config.yaml
num_attention_heads: 4
num_key_value_heads: 1
head_dim: 32
intermediate_size: 320
hidden_act: "swiglu"
rope_theta: 10000.0
rope_fraction: 0.25
attn_scale: 0.177
init_std_qkv: 0.0442
beta1: 0.95
beta2: 0.98
Each number is 200 + 40 x the weight over its row's rms, rounded and kept within 0 to 999. Layers, rows and columns count from 0. The size before them is the row's rms in percent of the matrix's.

# layer 12 MLP gate, 320x128, rms 0.379, rows 252-270, columns 0-127
108,156,206,144,256,235,227,263,232,249,181,212,150,184,173,248,258,116,188,223,254,223,229,152,172,224,228,233,185,172,165,224,184,177,167,193,229,205,173,232,143,202,142,268,173,227,263,235,189,255,150,293,255,317,193,175,231,210,229,209,166,187,247,178,261,241,143,186,143,167,262,230,174,196,196,155,221,222,152,173,211,285,141,176,196,213,250,204,214,169,244,240,159,151,141,210,173,221,129,206,227,189,242,204,239,194,195,143,146,173,232,154,198,153,153,255,220,192,228,273,222,132,158,185,150,175,218,173,191
114,112,172,148,143,231,170,270,163,151,149,183,198,200,196,228,270,160,177,201,150,230,221,173,183,145,175,246,233,197,262,211,198,150,160,179,150,145,164,234,244,184,211,256,149,129,214,199,264,273,150,187,141,176,121,203,206,214,239,284,267,139,210,191,194,175,168,186,222,300,268,196,226,189,153,171,248,200,197,197,210,234,161,197,204,144,189,199,172,251,213,166,168,174,162,229,189,258,274,219,230,151,154,155,210,179,240,219,175,149,222,184,280,202,171,165,141,160,208,238,223,194,214,182,274,226,247,151,189
099,182,200,197,160,224,226,229,248,188,192,159,131,129,189,179,187,231,221,269,191,244,136,132,139,251,187,242,210,227,176,236,236,193,183,247,209,203,165,164,174,185,135,231,279,158,228,171,131,244,150,230,247,189,151,214,229,208,230,280,229,177,185,131,220,211,187,291,128,214,182,186,222,215,231,290,160,212,220,187,149,200,183,135,282,161,197,153,240,199,106,165,196,216,217,278,229,153,246,194,210,153,213,177,97,191,207,225,224,197,248,187,212,203,210,172,217,156,217,171,183,246,213,181,142,248,268,201,262
094,187,217,192,180,186,194,213,252,197,213,220,217,228,198,206,225,201,235,276,186,231,309,229,248,160,157,257,220,227,157,220,203,166,190,175,152,166,131,202,199,228,213,210,284,157,227,131,161,156,180,209,225,184,154,212,165,228,239,149,183,200,205,175,214,202,139,171,193,210,143,220,258,180,190,180,156,176,275,210,147,192,178,277,186,224,205,173,119,203,257,191,218,268,142,193,192,294,199,271,201,192,120,211,137,169,273,199,270,135,187,220,222,100,169,185,152,187,152,178,220,199,133,152,235,215,229,177,112
098,214,207,198,211,189,191,230,193,197,246,178,280,250,264,170,161,151,183,196,264,194,181,171,223,139,150,171,301,280,262,203,218,148,214,194,250,240,242,200,218,281,237,227,180,199,182,179,234,228,216,151,220,237,234,229,233,201,260,247,158,249,290,188,145,190,131,231,197,187,225,215,195,251,194,201,220,236,230,179,255,247,156,261,211,179,263,191,178,225,230,210,200,211,215,251,266,264,152,136,268,198,202,223,223,258,228,112,260,165,232,196,273,206,183,209,145,183,223,227,248,228,214,129,254,184,229,188,127
103,294,146,149,207,226,249,201,118,129,215,220,212,277,239,210,143,203,266,209,207,274,180,206,228,176,142,204,181,189,166,138,196,161,111,221,224,264,236,129,262,253,289,183,175,198,149,235,212,155,203,140,236,161,213,167,227,207,128,248,252,263,185,248,115,227,205,181,158,196,190,238,172,167,225,193,211,238,171,160,158,181,177,241,192,191,199,205,216,281,202,206,109,214,221,112,213,221,129,183,173,162,181,155,202,149,167,212,232,188,183,228,224,206,177,216,215,177,208,235,198,249,225,248,236,236,173,163,201
093,247,150,107,237,207,104,220,137,112,176,165,198,247,164,172,231,210,234,195,130,153,209,194,136,208,199,89,267,178,151,206,186,203,197,163,150,148,156,163,235,219,230,196,275,228,222,211,255,232,255,155,247,174,150,163,208,194,212,187,202,237,147,220,148,166,129,186,232,176,165,167,238,94,194,191,197,248,178,179,227,217,203,172,236,217,195,226,249,226,196,208,283,173,173,129,213,223,197,163,188,216,188,249,195,153,235,177,259,232,199,246,155,150,262,219,216,248,222,168,213,192,143,162,242,237,231,239,224
094,232,257,173,118,212,191,278,229,225,127,99,214,270,199,259,172,152,215,232,224,146,223,179,209,147,161,249,200,242,146,163,228,221,195,160,215,231,216,230,143,148,169,215,194,231,128,170,179,216,154,222,229,177,253,180,251,217,223,169,155,246,250,247,181,215,184,238,229,179,204,146,119,162,131,216,159,275,201,202,242,161,214,259,132,226,169,196,287,211,279,161,192,176,246,229,158,268,245,112,230,164,195,217,233,184,191,212,181,207,191,221,222,239,198,216,196,162,208,189,115,211,215,233,229,240,178,164,240
103,285,218,176,270,197,209,169,171,206,163,182,209,202,247,214,161,276,178,220,299,263,137,225,154,215,238,207,178,264,196,261,187,274,235,165,208,230,226,195,199,98,204,197,210,215,167,150,221,200,167,214,179,156,203,223,231,169,148,206,200,160,117,208,230,213,189,177,248,245,206,158,202,220,142,212,233,241,201,157,159,201,194,208,269,103,255,231,241,199,171,249,246,216,185,192,206,228,215,260,229,152,173,237,153,204,195,239,180,155,212,131,203,232,211,173,207,150,234,257,147,300,216,200,295,268,229,201,136
097,231,176,203,178,259,137,217,257,210,167,226,188,156,278,153,209,245,137,238,197,239,263,159,179,126,185,170,213,214,127,168,168,182,210,182,168,269,126,194,178,266,202,263,203,218,159,203,175,170,193,196,210,158,163,192,292,237,145,206,203,186,204,245,209,210,150,280,128,246,200,211,180,147,224,275,133,175,223,183,199,242,237,269,271,195,183,191,236,237,211,170,234,191,251,231,241,108,271,214,199,182,236,206,133,154,236,206,208,234,203,149,159,239,190,232,186,182,243,222,161,236,170,174,263,196,206,280,251
098,176,152,223,179,196,162,159,225,221,210,108,225,199,194,142,223,150,211,241,267,131,190,155,227,234,159,242,252,184,209,191,179,155,243,152,287,207,196,194,190,234,194,263,212,147,232,278,240,257,223,239,212,236,269,225,217,199,148,172,238,181,182,185,220,150,206,260,156,186,221,258,202,102,295,152,181,182,101,225,192,259,178,209,209,211,198,198,250,228,199,203,250,260,152,193,233,259,182,210,209,179,236,204,171,135,246,216,246,247,191,178,268,194,190,252,197,292,245,188,202,239,252,228,251,183,208,168,148
095,196,256,149,139,212,261,213,162,163,224,229,189,124,248,198,179,159,198,254,203,218,216,217,202,195,215,204,129,231,214,230,183,139,207,168,179,152,148,182,198,228,204,194,161,159,156,116,252,188,154,260,232,204,157,197,161,228,127,211,182,263,216,203,179,127,123,236,184,280,160,247,185,76,218,211,213,176,171,149,162,201,214,196,161,155,202,211,164,279,169,211,259,121,265,258,149,185,153,220,213,277,196,191,187,215,178,229,178,159,156,152,185,173,206,210,208,135,293,199,215,236,189,196,195,145,164,145,211
095,281,171,189,274,214,166,254,179,129,166,197,193,188,135,227,198,247,109,266,246,168,240,243,196,171,183,189,222,170,180,149,180,219,197,257,226,172,237,168,169,198,123,175,247,242,150,222,240,197,209,194,172,156,220,224,245,279,232,153,151,301,258,166,221,231,170,194,212,217,192,180,155,243,214,205,275,163,212,185,198,174,160,157,210,190,236,188,220,222,228,250,168,205,173,119,194,166,255,222,230,95,110,183,234,195,252,225,212,177,235,215,252,262,251,187,163,148,173,204,186,140,178,215,178,253,176,239,138
103,222,243,210,224,258,173,275,282,179,167,158,238,174,175,232,167,223,220,229,135,171,187,175,209,239,189,220,208,230,241,239,180,193,242,209,210,201,161,232,235,257,238,156,239,265,180,228,204,245,133,156,145,149,174,211,180,207,196,246,314,209,220,170,158,122,192,282,204,233,104,254,137,194,180,233,219,142,125,267,205,241,145,219,256,146,162,202,167,213,223,268,260,263,218,270,224,249,197,214,262,191,192,219,207,190,236,178,152,171,262,175,204,198,240,178,221,184,238,207,170,253,196,158,216,148,218,155,172
094,203,299,196,101,235,165,201,257,263,154,238,264,289,247,237,242,234,206,205,174,238,260,211,182,98,204,143,189,175,262,198,249,195,271,143,207,174,275,191,245,154,201,216,212,162,238,153,159,186,244,227,263,205,189,302,130,190,164,184,234,152,234,237,165,234,242,195,187,196,255,245,166,186,212,242,221,255,230,189,221,195,238,176,235,216,236,236,191,158,219,191,210,209,218,209,194,252,212,236,154,190,237,230,177,159,158,230,192,261,228,159,250,165,195,219,231,183,144,210,245,233,261,163,228,199,147,146,175
098,229,174,162,188,121,237,281,161,185,70,209,162,201,125,154,225,220,191,215,156,193,209,229,213,208,206,243,223,194,234,168,230,224,283,221,163,238,211,203,222,140,161,248,202,132,223,285,216,176,135,238,135,204,273,245,229,245,170,209,261,215,104,231,240,256,126,226,190,209,217,134,203,177,137,187,160,168,154,208,194,206,189,171,228,206,208,204,160,178,136,215,199,210,159,220,175,199,202,243,235,175,118,199,196,196,199,210,221,218,237,129,223,152,134,256,199,195,184,225,135,140,206,197,269,171,243,162,218
102,192,212,156,254,176,201,218,173,184,216,208,190,151,153,239,167,118,192,233,197,110,162,113,237,212,301,254,203,197,269,186,310,203,169,260,229,202,183,232,222,227,280,135,215,151,234,259,191,190,194,196,205,244,171,222,251,181,215,140,184,218,199,178,198,167,189,126,161,241,161,108,231,176,218,228,211,221,107,136,192,198,174,146,239,217,237,174,166,218,194,236,192,134,231,236,189,137,159,148,246,206,241,216,184,152,231,144,179,160,206,153,202,181,225,210,255,176,229,149,145,250,152,230,204,169,184,161,218
098,288,252,118,186,236,151,197,193,83,176,151,218,215,223,181,184,246,217,170,274,134,226,199,201,117,197,191,172,156,167,174,254,192,201,167,186,204,209,186,212,159,243,234,196,154,253,177,246,171,163,242,160,235,178,242,193,135,186,223,211,239,221,150,196,197,166,204,272,211,180,222,272,193,255,166,189,222,238,182,249,232,210,164,207,195,197,225,204,214,137,122,231,213,215,250,163,239,225,190,194,183,181,246,197,209,235,211,218,118,117,170,249,156,227,254,144,209,223,180,163,190,312,178,190,223,292,204,114
097,250,188,202,182,248,248,227,209,235,194,213,182,210,190,221,234,153,132,160,234,292,137,182,219,141,160,155,272,180,203,164,189,164,230,235,205,193,166,160,174,260,180,189,157,227,264,198,239,193,248,182,228,206,239,183,201,201,235,250,135,137,182,239,139,253,195,297,162,277,216,202,247,152,201,275,238,191,218,212,204,195,173,203,239,197,229,207,302,248,290,239,160,192,200,204,194,175,185,277,216,202,198,266,240,193,194,209,208,193,234,170,190,304,253,197,166,133,169,226,230,262,184,206,205,267,263,177,263
# layer 12 MLP up, 320x128, rms 0.403, rows 252-269, columns 0-127
102,168,185,249,193,224,212,151,171,281,199,214,279,189,190,195,234,243,173,226,169,186,208,248,198,102,200,228,173,184,205,230,198,241,153,190,218,222,155,167,168,154,228,213,237,159,142,234,202,199,174,204,185,167,150,248,168,241,240,220,243,235,219,178,214,214,149,221,191,129,143,190,251,249,155,156,214,157,231,265,205,227,284,149,202,147,162,209,196,197,164,222,192,263,216,190,217,199,226,222,156,44,234,180,213,178,206,206,200,263,200,160,268,297,264,191,228,205,227,86,139,205,214,257,168,196,207,228,151
102,306,228,282,147,156,207,178,185,264,217,137,188,154,206,187,151,191,209,167,125,240,188,198,128,133,208,161,178,255,233,186,221,146,254,262,231,206,265,226,198,204,195,168,221,182,174,162,250,201,238,280,212,179,192,236,193,178,220,151,240,260,236,144,187,203,142,240,165,167,128,248,180,234,264,215,209,287,171,240,152,218,181,217,195,255,159,137,176,183,246,223,182,206,225,252,213,178,231,206,198,141,244,262,214,223,233,201,218,223,196,144,197,227,211,179,242,293,207,172,176,152,174,236,138,235,147,259,158
100,138,169,184,139,213,160,276,277,177,213,174,226,207,204,202,158,163,184,174,190,277,242,278,304,209,244,184,135,200,199,254,216,229,230,277,195,258,262,184,214,201,246,172,204,211,192,237,240,258,169,146,265,243,191,240,187,212,205,201,184,234,216,226,225,204,196,289,176,188,225,207,165,264,176,144,225,205,227,177,202,153,128,174,171,141,295,154,201,156,160,162,237,173,238,229,178,182,207,220,208,140,192,178,171,210,203,242,250,154,132,223,224,205,232,225,269,159,160,150,151,268,218,180,182,178,198,119,143
096,244,149,171,182,171,150,180,212,150,140,167,183,232,260,275,164,216,243,188,162,282,163,294,167,186,159,152,243,178,228,211,259,216,171,235,235,172,236,206,75,229,220,266,183,181,200,173,217,219,170,258,153,229,216,221,162,228,235,112,164,179,199,227,189,229,160,185,263,194,233,159,188,261,123,180,259,115,221,189,154,224,132,178,181,157,232,180,198,219,275,152,111,199,211,247,200,218,246,227,166,217,164,167,150,144,221,195,236,201,192,211,167,212,205,170,244,210,220,168,164,171,221,274,158,223,230,185,179
097,269,162,186,217,273,207,209,189,242,208,190,180,199,179,204,206,147,185,240,232,106,159,163,191,212,203,215,152,152,195,188,172,252,151,238,170,174,197,175,195,195,190,177,166,239,219,254,180,232,198,159,178,178,282,226,200,171,169,145,169,168,228,144,228,180,148,175,247,119,224,219,190,195,184,155,240,144,109,198,189,211,220,201,261,278,248,187,117,277,207,252,170,246,260,146,149,150,215,220,276,220,277,222,193,234,180,224,149,155,282,165,90,205,242,217,232,212,232,193,155,223,230,174,169,192,268,222,164
101,257,208,190,140,201,221,171,143,213,121,234,130,211,261,289,176,179,203,175,286,196,166,173,176,214,186,94,213,200,177,176,171,195,230,224,187,196,216,221,172,201,211,205,212,224,234,171,270,206,194,192,159,307,201,119,194,170,173,255,184,195,175,219,248,229,200,210,119,230,232,143,254,186,146,212,196,204,280,164,173,223,171,235,253,214,181,223,241,200,164,196,212,175,182,231,243,220,243,227,134,126,247,194,213,147,167,81,207,201,197,138,213,171,109,182,271,227,203,149,201,161,157,255,221,223,169,192,213
095,188,54,180,257,194,205,215,147,200,228,211,134,314,176,199,184,269,166,256,264,175,216,202,224,169,223,161,161,202,216,196,231,212,188,156,179,207,286,143,152,201,219,202,257,229,220,215,212,216,241,230,237,192,156,198,236,165,227,209,218,254,103,219,211,208,163,267,245,201,148,174,240,155,177,185,216,211,263,129,189,193,163,180,209,149,211,164,214,265,211,174,208,153,170,195,233,190,143,244,248,194,191,216,253,205,147,133,173,177,202,242,312,176,218,210,191,199,201,161,267,168,155,228,242,248,257,167,187
096,169,180,143,205,250,149,216,193,246,179,160,176,166,204,121,238,175,209,219,170,143,171,246,218,262,253,130,211,309,171,140,168,203,234,260,211,174,133,219,196,195,180,144,204,173,158,218,241,198,188,280,248,122,201,245,202,135,160,212,250,146,216,277,209,246,204,210,185,239,184,200,218,125,246,230,195,215,226,294,212,216,201,182,251,194,214,170,193,186,236,186,248,155,219,219,220,187,170,164,237,176,217,139,163,151,181,213,254,179,103,288,226,204,175,192,182,226,169,258,177,141,196,231,179,253,143,226,139
102,214,250,205,143,221,188,286,207,169,202,138,220,202,236,189,170,157,210,272,228,248,284,198,140,104,200,234,238,156,259,177,199,169,177,250,175,181,200,266,234,180,212,232,235,238,179,192,266,154,161,121,201,266,171,154,228,177,219,148,212,153,139,205,211,128,210,199,140,238,184,175,224,184,188,223,224,217,205,129,174,140,220,226,176,209,247,234,157,160,238,165,330,203,231,219,273,230,233,211,203,265,226,191,187,241,169,250,193,174,150,170,206,188,250,131,226,186,139,189,247,184,222,172,177,246,225,141,215
099,206,165,289,250,220,191,295,240,175,156,230,158,210,211,138,192,164,215,184,208,223,183,159,176,267,207,163,221,199,119,179,203,300,176,178,177,225,165,138,200,262,212,152,223,236,251,258,190,192,181,229,254,248,239,215,222,217,271,196,161,241,230,199,254,213,171,230,215,214,193,209,144,216,252,216,246,177,150,171,251,238,126,183,207,201,214,158,216,169,243,137,228,150,242,175,252,193,209,197,299,270,222,183,192,171,148,201,214,221,170,122,187,184,218,229,180,206,138,146,195,303,193,246,157,127,248,247,188
102,210,147,211,180,209,155,160,183,188,271,182,206,210,202,268,181,240,205,174,181,237,173,177,224,157,202,207,215,224,111,227,215,239,144,174,218,239,139,255,202,215,165,209,229,249,187,183,203,108,231,137,181,151,128,217,202,197,164,271,162,172,189,213,255,233,190,263,142,173,247,144,188,197,104,190,263,167,161,178,205,236,175,157,207,185,158,200,240,204,271,201,130,186,130,192,216,162,167,145,147,95,225,222,258,193,113,127,200,231,217,230,148,268,215,198,175,223,187,196,107,238,172,167,208,243,229,198,199
101,200,259,231,192,145,224,249,170,157,214,189,211,204,225,166,154,217,128,200,259,230,187,176,200,192,216,223,148,179,192,129,191,186,171,196,156,141,165,163,139,253,256,153,127,210,119,123,200,277,197,254,192,167,250,257,177,108,147,200,175,263,167,150,185,123,196,241,199,192,128,244,180,187,236,226,184,202,212,235,176,212,180,173,209,174,184,261,179,228,164,147,209,192,258,209,131,204,205,211,199,200,186,221,215,181,189,217,189,142,200,158,237,100,225,182,151,106,160,228,191,173,191,174,225,78,153,222,184
099,127,216,230,245,180,201,141,240,228,227,219,168,286,200,264,247,175,272,163,268,216,244,178,151,166,202,177,198,158,257,250,193,189,176,233,237,190,175,210,175,233,208,160,159,244,256,235,156,240,228,279,191,203,236,95,216,214,156,201,151,241,188,193,174,232,272,183,235,195,196,210,186,146,121,254,155,148,194,161,179,124,252,212,226,145,143,277,181,156,173,184,174,121,139,260,177,208,157,171,171,235,224,229,187,213,196,255,268,200,213,160,188,235,220,243,188,218,196,194,183,107,222,173,153,192,197,163,245
108,139,203,224,259,153,198,135,165,156,175,104,150,145,195,168,133,206,128,125,207,225,170,173,205,201,189,222,116,189,151,229,170,211,216,260,166,180,269,240,194,192,182,246,199,238,280,119,205,205,216,195,292,172,176,191,192,178,172,146,105,215,224,281,202,259,255,170,265,240,149,181,159,213,179,173,158,209,196,169,151,178,240,220,184,153,145,200,218,209,245,239,266,141,275,212,240,224,187,202,202,258,214,189,250,152,214,217,183,174,146,171,168,178,165,234,246,242,223,225,201,169,183,183,190,153,237,166,180
096,209,141,202,222,190,204,214,224,167,181,238,224,130,159,186,181,245,160,227,144,196,143,263,177,241,130,215,191,142,230,192,220,178,224,248,111,181,201,167,229,237,182,229,208,132,184,142,215,163,243,261,136,183,91,241,258,163,163,251,230,144,240,157,198,254,194,275,215,257,174,178,227,200,163,259,205,183,152,144,186,225,210,178,199,173,174,197,222,211,147,224,171,306,178,131,112,200,160,198,207,125,192,226,245,236,232,147,164,218,219,186,283,175,188,129,212,171,161,179,186,237,199,215,206,208,140,195,159
102,246,172,206,219,173,214,262,192,186,121,212,223,184,183,221,203,259,231,205,177,201,238,209,164,225,153,181,204,154,244,169,208,167,186,223,166,151,216,174,185,255,197,206,210,247,163,251,242,142,186,165,202,192,210,218,181,135,147,222,118,139,125,275,123,181,155,236,206,162,166,170,194,270,191,173,206,153,175,180,167,176,201,212,192,241,232,212,122,121,247,140,220,167,141,149,168,257,166,122,137,152,143,210,260,206,181,224,200,190,360,139,201,215,239,198,156,186,172,258,221,205,173,163,194,214,213,224,228
094,241,194,157,200,203,218,180,172,196,232,204,189,245,216,188,275,238,167,183,219,260,258,270,166,235,80,154,251,203,212,182,97,220,134,168,213,181,266,167,203,142,115,281,224,252,143,116,152,210,233,228,185,189,227,237,155,198,215,263,214,195,244,283,191,202,169,230,240,187,205,240,156,244,156,104,165,168,198,194,228,196,196,206,209,189,162,256,268,209,169,198,220,322,158,212,236,238,216,211,183,209,145,214,216,214,233,239,217,198,190,179,191,234,224,149,208,210,174,240,268,205,211,208,198,171,207,240,150
094,192,214,213,244,167,224,144,247,218,105,149,255,213,264,261,200,124,222,195,260,198,219,208,147,171,266,230,278,147,188,225,128,291,174,161,215,153,239,187,143,216,141,224,226,260,144,159,210,186,188,266,187,197,203,203,185,200,234,202,259,244,209,169,184,191,215,180,211,152,227,137,200,152,168,205,240,160,220,155,182,238,195,232,215,228,179,258,165,198,191,177,187,280,227,290,219,158,206,220,177,166,207,252,203,210,179,109,150,228,202,168,147,180,136,163,203,182,234,251,133,243,210,272,161,175,148,212,255
# layer 12 MLP down (transposed), 320x128, rms 0.39, rows 252-269, columns 0-127
103,225,224,186,108,196,222,170,245,138,242,152,262,170,217,139,223,169,190,226,264,201,255,190,198,175,196,261,216,180,201,197,235,212,218,177,243,229,116,227,228,199,283,259,231,176,217,174,173,216,223,256,250,209,230,126,230,244,163,210,158,174,188,238,259,181,219,225,115,201,216,149,146,180,186,215,211,149,154,153,112,178,154,179,164,187,214,202,257,216,266,268,170,280,246,184,204,226,212,135,138,230,191,211,237,216,241,143,261,206,175,176,269,142,247,230,158,158,162,259,268,222,204,175,261,196,171,201,200
102,156,170,246,163,213,254,179,212,196,193,181,206,239,254,145,165,196,192,195,172,161,208,245,176,162,155,189,177,180,162,189,169,112,165,204,339,246,169,177,249,215,243,207,123,128,156,159,263,252,175,197,166,200,183,184,165,188,202,222,231,193,184,187,160,220,216,125,214,311,225,214,148,274,199,205,206,243,233,217,175,212,166,227,225,154,157,188,197,132,172,265,225,198,167,289,261,246,222,149,238,186,206,140,210,208,161,211,192,129,241,153,216,195,207,119,213,126,217,196,179,125,180,225,236,177,254,171,196
105,243,206,236,253,245,220,273,181,226,277,137,228,264,286,181,187,158,190,218,229,155,215,193,192,208,198,164,150,147,170,181,197,154,164,214,203,149,187,163,220,202,192,152,239,209,227,170,215,184,222,221,185,111,192,276,189,110,204,244,299,234,194,174,202,248,184,194,259,210,188,179,119,241,247,188,151,235,182,164,163,193,241,195,209,239,190,246,260,161,206,255,170,236,186,192,193,249,215,196,185,178,169,192,149,225,217,222,265,174,223,121,187,309,71,136,267,185,154,188,207,193,210,196,237,210,164,191,191
099,223,158,233,186,140,210,175,227,153,147,180,263,216,199,140,149,257,198,211,220,204,290,231,138,135,185,180,202,224,243,153,186,161,224,215,226,195,208,173,214,278,179,186,208,155,228,263,253,189,202,165,168,218,125,240,159,244,204,204,224,203,226,169,165,277,171,229,167,145,227,132,230,193,96,236,180,202,323,179,215,232,139,283,224,198,207,228,242,207,253,266,173,233,185,180,203,246,138,209,149,183,244,218,185,127,223,238,201,233,163,210,186,200,230,208,186,131,232,214,231,137,171,190,195,151,260,180,132
097,228,223,218,180,178,136,237,168,156,225,217,245,147,215,193,237,85,253,168,307,202,134,206,138,273,182,216,276,252,227,235,229,160,174,223,169,171,238,200,170,249,146,235,218,216,143,271,155,203,210,248,208,205,217,220,127,183,230,193,182,215,191,193,186,194,119,145,267,196,243,299,181,191,214,163,166,188,145,273,213,155,234,198,238,236,271,232,226,128,193,218,223,197,211,232,229,201,155,181,196,156,199,216,173,262,204,205,232,219,91,218,143,175,172,213,205,237,159,183,223,215,204,217,184,170,261,235,174
099,183,222,281,230,187,192,101,268,196,211,153,247,195,175,155,186,182,144,261,158,274,166,140,206,146,205,192,155,186,227,202,239,267,254,129,262,296,130,206,193,205,227,242,198,228,156,249,189,211,245,130,143,191,195,157,168,182,198,172,203,165,203,203,195,176,162,222,305,284,164,193,259,191,207,180,183,242,203,266,259,245,149,198,215,139,214,193,173,195,186,206,193,199,94,181,217,203,209,237,250,226,233,225,221,190,207,145,186,208,156,209,186,168,196,271,242,168,252,257,158,202,171,192,257,237,186,237,218
098,120,200,243,160,161,218,188,238,167,197,177,175,152,239,172,215,150,205,172,163,190,245,126,180,166,223,186,282,144,196,255,224,226,183,164,148,263,87,139,246,202,201,186,203,225,158,204,238,155,217,177,159,140,123,165,272,162,249,198,202,242,117,210,184,156,186,241,202,214,144,177,196,244,187,196,208,243,189,201,161,223,248,185,171,248,254,146,263,232,164,159,123,159,187,227,189,186,121,214,194,286,238,167,196,234,209,176,200,172,130,237,163,186,162,172,267,178,178,105,225,208,199,209,206,158,189,177,149
098,167,223,129,168,157,114,265,106,202,220,230,187,153,200,269,218,177,206,265,224,172,164,194,218,210,160,250,278,187,80,205,262,211,198,280,171,241,245,231,193,189,213,200,223,201,275,181,151,162,177,184,215,173,191,187,195,238,190,242,259,202,176,154,200,216,182,231,250,149,229,204,117,184,173,253,179,221,165,228,217,186,243,146,230,227,266,137,258,248,170,160,197,188,205,130,165,258,249,213,168,155,206,164,217,167,229,206,198,241,167,216,153,194,119,154,203,174,174,179,187,279,157,226,256,148,181,165,187
101,186,189,176,184,176,183,252,157,244,177,201,214,142,211,167,235,209,168,179,263,162,194,254,257,226,249,172,229,223,238,225,231,163,226,244,171,259,176,165,167,178,149,106,278,229,165,160,220,270,187,162,156,258,190,228,172,155,176,166,139,293,217,242,155,243,207,311,159,244,226,155,192,162,178,261,198,266,215,196,179,223,251,193,249,211,235,202,259,208,202,235,208,270,128,217,212,191,203,254,225,210,157,162,166,142,182,188,202,127,175,241,205,204,214,175,175,246,213,236,197,116,250,158,146,249,134,248,204
098,155,188,217,222,267,235,221,182,138,214,151,196,228,295,138,238,199,243,157,244,194,261,227,198,201,210,214,209,210,163,137,247,205,196,186,210,235,238,165,201,134,215,172,153,165,256,207,192,214,258,144,234,197,229,202,156,228,230,146,163,168,190,149,217,259,174,196,179,208,249,183,189,189,196,173,192,258,211,204,157,132,247,141,227,201,233,196,168,191,162,226,244,186,124,238,284,243,252,130,170,231,180,255,187,288,215,297,160,151,145,221,174,258,154,175,217,164,178,160,279,155,190,257,206,232,301,200,216
100,165,132,223,170,152,194,251,230,259,181,181,186,252,218,194,198,150,128,182,193,246,155,130,175,276,229,196,192,206,129,120,196,156,182,279,181,203,159,175,199,154,101,186,116,199,183,223,211,182,111,225,192,250,111,220,174,193,189,214,171,202,198,140,198,206,204,206,240,220,124,182,208,207,224,197,277,223,225,227,226,209,233,185,191,160,240,180,249,241,166,110,221,167,229,118,140,182,193,193,190,173,173,240,150,221,205,218,149,143,234,195,160,185,231,188,223,226,239,212,199,214,171,184,291,152,227,294,153
102,253,183,115,205,273,238,210,190,180,193,204,185,215,194,148,237,216,238,199,150,209,182,203,190,272,229,216,206,181,248,255,179,207,151,154,153,223,206,208,208,248,172,156,192,261,294,162,191,227,277,203,220,236,213,228,195,217,204,155,205,182,197,204,165,233,166,183,186,164,210,233,163,196,147,265,240,189,228,235,174,245,204,182,274,217,204,239,187,178,229,220,168,152,261,212,178,188,198,186,143,205,222,131,234,171,164,141,191,232,77,302,242,330,171,159,152,196,145,131,203,238,167,112,194,229,170,168,160
095,276,239,216,232,204,178,200,177,234,203,116,270,176,206,174,196,218,181,186,166,314,129,165,290,240,213,198,212,177,158,166,192,159,182,140,201,244,120,197,200,231,233,220,273,202,207,156,163,178,215,155,252,176,194,200,189,113,211,216,277,186,232,161,170,231,178,220,132,220,258,233,231,203,175,199,290,163,153,171,222,191,189,259,192,214,200,253,222,218,256,248,228,156,152,202,238,204,209,163,276,241,225,229,225,192,200,107,197,221,181,202,118,148,317,193,224,234,219,155,200,200,220,244,192,221,224,185,224
102,217,188,240,219,160,295,243,224,234,140,175,309,251,189,235,191,193,216,197,208,273,186,128,302,198,196,192,235,128,205,165,189,200,228,236,183,226,200,232,232,199,178,174,205,109,293,234,174,227,196,223,202,209,202,203,156,233,186,226,108,128,167,186,170,230,142,207,253,237,161,164,168,276,129,239,212,261,184,221,109,157,174,198,182,208,218,167,146,222,192,207,159,197,206,198,235,143,215,241,181,251,171,224,247,178,243,217,169,220,235,211,221,299,166,236,192,283,264,175,199,185,210,199,188,187,230,234,215
099,281,270,151,184,204,176,271,204,253,197,151,232,153,229,257,175,180,207,240,226,163,114,228,218,240,259,206,198,243,214,151,209,219,209,253,193,246,206,169,256,217,150,162,202,201,191,248,185,97,100,232,232,165,218,185,204,239,152,210,177,227,173,246,250,196,250,218,191,173,206,165,179,134,212,259,135,148,269,248,120,169,321,161,216,238,164,174,209,221,147,231,171,189,199,164,160,196,232,195,258,141,205,169,166,237,218,165,191,202,208,255,184,194,163,173,180,287,168,263,194,201,164,181,243,207,210,182,212
105,203,149,238,160,283,160,179,179,203,210,200,220,140,230,185,196,179,109,177,144,233,212,171,214,159,276,164,209,145,234,178,141,207,215,174,193,214,199,143,222,124,171,197,215,173,165,155,218,263,175,200,220,180,201,203,248,142,221,171,172,191,240,211,183,107,208,224,167,225,189,240,205,203,99,189,210,167,225,215,140,244,227,230,172,162,268,161,184,228,246,255,207,207,255,163,207,237,232,98,271,247,191,248,178,149,124,229,215,147,148,199,157,226,83,213,160,148,176,234,222,204,188,168,165,210,242,268,174
100,240,210,191,191,201,233,128,177,204,223,272,202,208,191,253,259,166,244,227,265,261,230,203,260,218,217,258,177,289,172,263,213,228,226,216,218,250,146,261,213,217,185,291,194,202,223,247,220,244,192,219,168,174,130,242,228,179,177,228,175,154,227,187,224,143,184,222,244,178,185,230,177,196,161,202,273,205,161,213,261,237,190,184,238,192,128,220,150,157,225,289,239,245,73,151,170,171,205,171,153,186,194,255,183,217,176,151,165,180,276,179,200,161,273,162,176,231,203,201,193,243,223,246,150,179,255,127,220
094,164,216,183,219,250,227,232,224,254,174,189,193,203,224,235,104,178,238,260,234,200,270,210,147,245,235,220,181,213,235,211,156,146,163,203,180,178,156,234,151,194,159,209,182,155,195,138,222,149,169,99,189,267,167,220,261,238,185,206,190,172,268,141,214,144,234,232,149,184,230,145,199,238,199,181,239,166,181,233,150,170,190,151,231,202,206,165,254,168,179,277,147,152,182,216,208,244,210,173,175,173,216,186,134,243,204,221,296,249,263,185,164,221,250,280,234,239,175,269,204,157,158,168,206,123,217,209,110